Weights of a small GPT-style language model, trained from scratch on English Wikipedia.
Training: a variant of SOAP for these matrices, 581M tokens, 2216 steps.
Each number is 128 + 24 x the weight over its row's rms, rounded and kept within 0 to 255. Layers, rows and columns count from 0. Numbers have three digits each. The size before them is the row's rms in percent of the matrix's.

# layer 17 attention key, 256x256, rms 0.0358, rows 131-180, columns 128-191
073:104133135120112141079126132125104125094079134134127135130155105119150156098141126138188137151154182139171111126143102137135141118155117096114173123106130102160168122107166103124112116102119101
072:111170118124111109109155071097140161103153103105067154126123142084142132110129175119147128144160124133135147171132118116112099118115090125122139121120118136096165116117149111152127181101122072
079:149110108122139180140087116094144135111095148136104123130083131156138124126137101114081105139138160111149124080152087117161148109102114107106099099128113165168106103139103170134138186113117114
075:155136085095104117133105098128113185118159139100107142086143094082119168140107110148136135141118137123111089139132083163111102096112144159125131108153099098130128119110134131141090135094118101
081:129130150142125102079125171145124189161153123129125108123147153142152101164114120109104123090117104131122129148129179122134147143165078123141129142127153089125105136158169137121164111132130134
090:138076119094168157144147155130138079086108186180149101131103086131184135156111115094139128141126132148145152102108128151135097143127101103117171118148125149137149111124111144141098136104106161
079:134095119148157149120133127142105123077125118136161092134130092172135139120122099156124175157157161115107155068170139139150168091131098135099097125127110098164102144159163123085107122115174124
093:136147123093099139128128132112107105173146107099170137148107086118094162121160139148151104074146147110090130129153097103118206110135140112126128103101082125149134134126092128084152103152114076
091:113187140141131137119108093133146116171152114113137132141112130132070112145159159127154126117144139126102125171113169102143176162118147168166069124114077087101135131138136105122128151178134108
098:111143102135081099133134132079074094116142131093121110091114147173122125124108090118142081095079112131145138109110141086133161140129152159171118112115143096130114129124168110134154092154140123
088:143162110085134122159152146082164151118083127142129130109155100100118124138125098148132120171123150135133123134162077124123087161132126138112164103144111175110194116093146108127125136123092124
099:107174096167087106150087097103145153110152114090125167147153113124108128089167150138158112133149103100108084107150122117130125130112147167150115100158114105095137119148154130141128080144128129
096:125135128153122086094125117115150140178132137107133147159123097166125161179115093122143159112109107128120142186155113131117151135124147134136154116105176152112107189142100133102152157157175161
103:182079126149173101130148134119136116162074153141144104152111161148195153088110121120086129148139110142152177103177151113136085118144108100092141090134140152121113094122111133109114138110128136
109:163109169130195135120115150189112122120128152181118110115103131102127101098116130110128086117087150158122110109119114128099125138145093114077159114147145126166078136119087135149107078139108157
096:108142148108117101123151101163123115142135162163117156134146123124135088125135138121155110076109133140108121127119108125119143145106141134162141114155122063099126163121101126135073062130116152
094:118120085128142148138114076084143132142078144147147126129157117111129142104170122120167158152116143111111117138133155125161153167131118123104174161102099138118115121159166145079126102097108129
097:154098153158089149090128085185140182153148157109103175101110096103136127168102114104096117153104111123115133162106136137100151121131123127125157159146121145117103113128114102162103106124154059
100:121089132083158152111120159115143103145210155125082107160094083112183163183108157145141092138124159099119129086093125098124124158128160139117097105154151084149131117130113143105114136137133144
090:105131127136077126089106126108102109124152097092155094129104084131130131124126122186144135113150152135139125088132114148167169120154134172189109139124119110141129149158133097100139137159137134
105:119104110127104144141077109198114129115157094154158115134101093167089131162122104144144106105126152091114093079126116116129130103124141161148110149143180122159156122139136152130133148145166124
107:160121136092150116166149126138151149151114148149153096167139128102118133111101117116106106138163143115137142077146130146149130158121129103156157095149104071067098133108132078113124175113088111
112:130170147130147098054111114124151161149153131124129139130168123123109170159130125104116149105102124120132097172131134147099182137134139139109112163128126090159128162113087118111134132164152185
105:138106107132142173085140127099147112124126111144109110108170124142131154126105119121115140126141119117144114131156103127120171134132151123131107141184140108156124110138131105151168110156130129
107:127185127151109134113116112098120157119120148102168122157128133140129129106084145143143147141121119134141151150140122119118130157170105099172099134103143128107158132169142129121126145185150107
109:065137129126080126078158102132090121138175145174121148104113109157148129162149142144146145168107155127128125117147095118136118114104123155163105163100152140104144115126152145149134156139139136
102:084098132160098100104101146143155142101133126112149164124113103157095130156095146116129174087135154136118180082123126160092146092127137111112129138115097106161077151142179149169160100110149138
100:128101122126137152154116153133165128078110090126115105105122159140142143068155135140095122126108142118164137131160116133118122118145120088070110134147118120135119143161121126072142104134142127
097:164120129139110157148135150166132138137165155133095135097087110112145096088112146109100119103100120123156103147115144146115145109134157139082139125149085104146112104109159133126106076121126087
108:124152139175124127136117114143099114122089106144142153138106145113078133105128130122107150170103055101123096132150154146122114142112146147143119146088142153122126089103092144160130125105089091
105:146119136142125131143107148093167142148163154127093146139107088166150105127098154139089095158088086144127149121134139176144128134102114100097156127147076112119087119101085145095109108136144151
108:186105161153138115155107146149097082159095132098077102106092173113166158133095144126139128132122099169124139133144148138115132141128115091101115139110115152144092131139128080117143083124111116
100:135140138133199091158097082138105167144080133151150131133109098118128148149124128146149071145137129138132150115113159101143101113141128114131140176112080133099115091208132118102134107130143070
100:162097122142129125084147104130119163115115136141179133132069117157136098131110138163161120133129136093116131111145151074176122123107095118150127177129122128119108103092102117134114076164110150
104:156106161117194116167140081113148118150096155143149126139113161157114136091150129145116096144117116143136177133136124079165125136192110102085093087142131136116125122152080143136108137105165118
118:143124139149166133113174153096099152145133133133093121122141121131148141106129169129138147179124142125148167106089124114118139147103128126117150161098100098138139157115099126137141147124120105
105:110137156134167127107113112140101141088103135126152141131151090117123156084161098112123146134128137122114125116097103109154115133143112092127119138120130149124136166150118103158083146087104139
131:076129132133123113118127143129103148089161167122111141127106166151120092123147106125153143089137151133114095096153120171135130142099139096138112154125174123124168146142171156176115129154130160
099:118086142143115144143123142120179152135162113099147117127099104125129124131134119155129076146141158133144150119176126109139153137088158147113113146117115083123134141144129134157117117125159073
115:124112143082120122114141139092144131150117158130106131156123143123132117145110146102067134144122161187100144130113109176103129145091122138128153136114149110143106122101113114126144126118118141
107:154116114170101108137141126149149089156100127158158145124142115107116137125119119124158122159149121120144117135125111100133147133125118079125115139128159113103109100097162115140154113170096136
120:128088152124135136186133133110108110105113162126115148146122111094083132146133146117138144157153148114152120142142109141168134115096128153124134148089124109143091157129083118108104108112131144
098:087120104100143113117142086147113141147122142148136133122121177167136170165107106125160179153064174126090118116166127115095120129126093108124120110124193119089149158116130147153131134149102153
108:128125122128097103122117123134129113143094123125133105122147148125122118092169121170094147073123096122092216156136142144118104112168093096121126137146115125117161111129097123122136133137125114
106:103136137121075112122135114127102145113142111139130132159109072148143109096124115149114147141125140130131127120143081093121184137174130146134129153141117108070169135137105158120098150151105191
115:148140118124163159058132150117138096141136127148147115137142131123150128118146133129101142155142104120137164093147128163130117131150162174122175108172116123108127101128123132108123128115159110
104:119150140140115127144156142166076145106118136122087105097152136140124118128124127119097115131167128118122107144086141129120142198141120161150149117160117120107086141125102108113159120132111149
112:113137087115168132106128132136127135104123173134111109132153112125129139130128137102154114135086115119106148125126160122144145144140078103160135091160138111166117129122141182111123137116083180
101:078141119099135111147109105117122074094132133118137123104127146097095131116139090098115121134092136100107147100083129100119128155149132161121104163150115092168138085132114087133091156152123125
110:136127128119099139201107140123132153090144120104121097134091093163112128110139083144133120131116141140101140105141101131155135180151109078137167117114162103076107096103103109114102124119158130
# layer 17 attention query, 256x256, rms 0.0357, rows 132-181, columns 128-191
070:162130155121140128120151141131086142127126162112142110174154147156159165124128102137140136141101121119131109105174142113100150107143071107135177168125157167170147086122117153091165139114188122
075:140123170100117098134124073088074119134128085057133138160157144135106144102110138161152126121107110108151125126119076132168164126090100128115142161136136114148135164108098083161187124110092147
068:111094087134127148136121145175114147116142122155146125149128149160145123103153168165078108108127122140142169139114123115106116109086149105141134106128120086117165098157107140119117139175123159
075:153118146155152116116118152094153118114082107151133086119104123152171133081153157149130119170170136117131136151121133099110154085169132102106140126143143138128132109110095156121164175116109117
071:134107125113149104136142139154159111152099116161099132083099159144134169126141122109127120105111147135125158118112204125093119108160126153146138115142133134153099124141075141086143141127141163
085:119081117139105127115119092143132139122147057135155140151134094104153094128111162097097139117158117126125113124115120141110130169066134121152073100141115112152160126112167137132142137153105111
078:150110101151108148130135157101140117137146104094111122129121137154136104146091178116134139099151100095160126146111144154170079123131137098105139119139118110108117142170095120129097143129126080
082:095099125157126102111109103160093171124154138131146139148135093161149074160139129158168107111109120069088094103122122149146107123109125105117127138163120116111148155114144136128100113179115146
079:125103118194132149120096130167121096126122155160139100165157126130123079173159113142151141121125107113129123147117158151132101076120117128103071119153117088066157120130111132086135145163117114
085:135163134128131145128141144105115136147146129139101087122106139136083177123094103151123155162131117169140159157149138120137171106161085126070187129084139128139112143123113139076172084149152166
091:073131138121128123104166172129098124088081110140142172099157137150130102151166137127118120089124166159105110101137096121116121136128138141132108133113140108124132093134119148111105117144149123
086:106092115114158116141150149150149121135119163118115120143101155099120133136090154098121153139129147163129142113152170151114115139165100051143156136115145112124144129163099150124144098145143121
093:108127137122115171152123144120140132138138178122123098161107149144176149138120086116109077159143105145139142162116121081131120148152126107129101193071119127096128102122112123144168159104133097
091:188147159145130113110113115181107151114139136134118075159139097120142128178130134114115109141118101119114149167118154146113113179093183169163161157157103086132157165124148134141101103125154073
097:096095140125151125077138123120148069111103118122131123106138169113110188153113144118111168131147163125121141099129175170128099125163132138108139122137141112152133102119117117090111126136120143
095:152125185098109130135097108149147113144148126157092089131140137160109110138160105147144119117158142105090133136126128123170125188104132128103176135168124098131133141128124129179150107111110128
091:150116118113149140147114128113177108137109124131130111097128129079124156127101143148114131119147145133137149113142144142166143161164123145147130112116124133102095168160156130145131150115146116
105:104101139159162094108156100078129112134095110101129162126087129072137158074120181108148115080161112120163094147150105123127119128107109105144124118143120067136103125101093117125125149129120134
095:128130165143117160141105124170168121117106105123120177106089124090147091106182122088113144067145125156087108165140140131137125091111127089092178118131130096141147141129178150143126105171123115
110:115129137131097107140146131124099117125121147145156162133117135121121079137144187129112114087163107158145102131100118138106077214108129101107151112149154119109114107128097152109162179109098173
100:129136126092121115145131150151121119178141122156122136095155130169151154146126111145140146190147087138122167157098163121118129123154098129118155094108143139150126104179116128124091110128122124
115:119121086093131088136119134158127111097134119114140122077123136153146094134125164129159127135095111147133096120148170134128097109084110110137150088167116128140138117142178155134091137147090127
107:129183105104112154130126165144113116136120102143145162127105133151098079097138128104130135134149142135139094150127071100124161120132112132075158133125166108143103070119134111122131132126108156
105:126137143103146135109099173138134144159134147153089094153126155121163144149152103143107137147118131120152150159097123108129119128126068173096106155182090131119142116117113142186118139124111133
106:126131063167135145160096189095119100081124085088115102129090117086101134075088127112115110106123132112118128148124111106122174102086117118104078119084117123122160131129108099142161142130127180
107:122135122121097152088119127086139136092165110126108109141120095149126119123134164113118163177122126161113142150152117099123114108075132162106113120141156151172149110167131112106112107127099115
101:138138114146104156134188090126136159100119093112115172125139109159151100129163121099076123131132161125137084150120152078099132131118125109138111166092152141129118121096128143120159145117154116
090:140154114148120111137096074149120127140128096109143171122147120135086124128151132142148112121134136111137125121103149123160118117115139095152139091182136112105130151110145084098153154153144130
110:109084110115144096120155109108128106091133154146149176168108121127108106137134144087079087136132100143150155127110144137152145146131166121125117142111096131110129163152128103099152165143106148
096:163114141132187112127129142133153119108155111107134128123139120170117126144158140145156121142139110117106109159158072106145124136139139152108137102163136110162145107104115125129070100072118129
103:134076108182106111143125150143136163126157108134123123118128094098118109115148126167123105117108099115117116166084164135148125211128110186087121156153127096104131153144136175124130126160133146
107:151093139103163116106111107167144066184128147121142154095142153140111101182108113100144070114130140104143140123137155144148127167157132149157150114123121117144090113099099102121126110101133106
109:154163141144093194151146103124116113173155087135123095132182132132116116157121154109124161129173089175075122179097147207092131115120119110143129119134148143080094100113139125126107137121112071
106:162139131113136102137116088157124101151111139103103137136174135134154139098088140126135119140067110177112127185116149125099150140077128145136144087107122154129142124101149148133105114127152141
105:141105098123133110182128172156118145127189110123096097122112121114185075131085121110131150122140131117129091140117120115133136149110137122108092124083129093146180094162137132116143094092115128
107:139126131116121150111142125149124151120175108136100083136116178150174124109112115163150149135111133138144117150121145067132181128127135161145137130120130136119143098124124099140104126102134124
101:144153148132114151148142132162106106136112146157119137129109133128140132136098136133100178113153127118121118115156066106145121091161130100148139108133117160150143114069176192134113098126151105
108:123102112105128093130114153120116078118127119119110137100093106065146165117127153125136142113133124140127155131143132079151162126095112096104123154118105180099158138139111118121119120119103140
114:125121130097121130131163157161135135145122118155080166132144120152093146126135080118167144126106129149114118107133128179123138138128122083144175142157095143144119127128086112127162121117140124
111:115123152137114126124129094100117107103093115120135117143091127084123135109094144142133128096145119114148084126150090134132122151110136126166086160134108117071106107137055117139139135145178120
112:098130147112088132125125105137084119131109171123139125122075097148112115171142138105163154093148092140131076140131135135145094124128182128129133078112116075113116181115127123123150103179117096
101:157119121122081104166103096159134103127113118142127100104146081154139138105155114124116146145110134171123118136113152166131111127151082133103098124119121138081120132135103167142143136124085170
101:112102151068115132107144071115126108160123132156109133126168164129143127109164140171149176114085163142110134137126156131173121139170171147122164111159155108131081102127168119116088152164126147
111:138104121155073098170127127111148129092120160120117140106103126113111145169109166109103123152155107103129147114156126140133090163156097160100148150125138134154109148082068138137133153120132124
115:165161114171104100078104134092135165139111095106090114132125098098132116110121096146149169124165145089096145146126114124144092111130141173114098134122144131129138180128152141165168129110177129
110:123097097123105114142111105159120132115131085159103141103112112095155120105157165114096123100145149115117105144083141108136113158119137151105124053105139088160120143132111142143157159123143135
113:126100086078066144100115140116097108153124122111128098111155131147139116124120098112148132121129097152144109123134115180113133143090115149095136133084109125135153103111135146109163151171130127
106:103145195123166101146112128099124093160121111130093130138150093101131110127129141126111149109157144126156097107136148145120115174143117125214106154150127077132153145145077100126171163114137083
109:138160116106138078172149120132157133119190144094120112126096132158163120143162147100113145133129150139160146155168146119126147111158112149119122127132157147115086106153126140109140097096084119
106:123130091092106106138140112114141127124137115140088101116124122171097166132087114124123114111150136131106139161128078143114143152115154101143086097115102163058106110089100114172105141167165151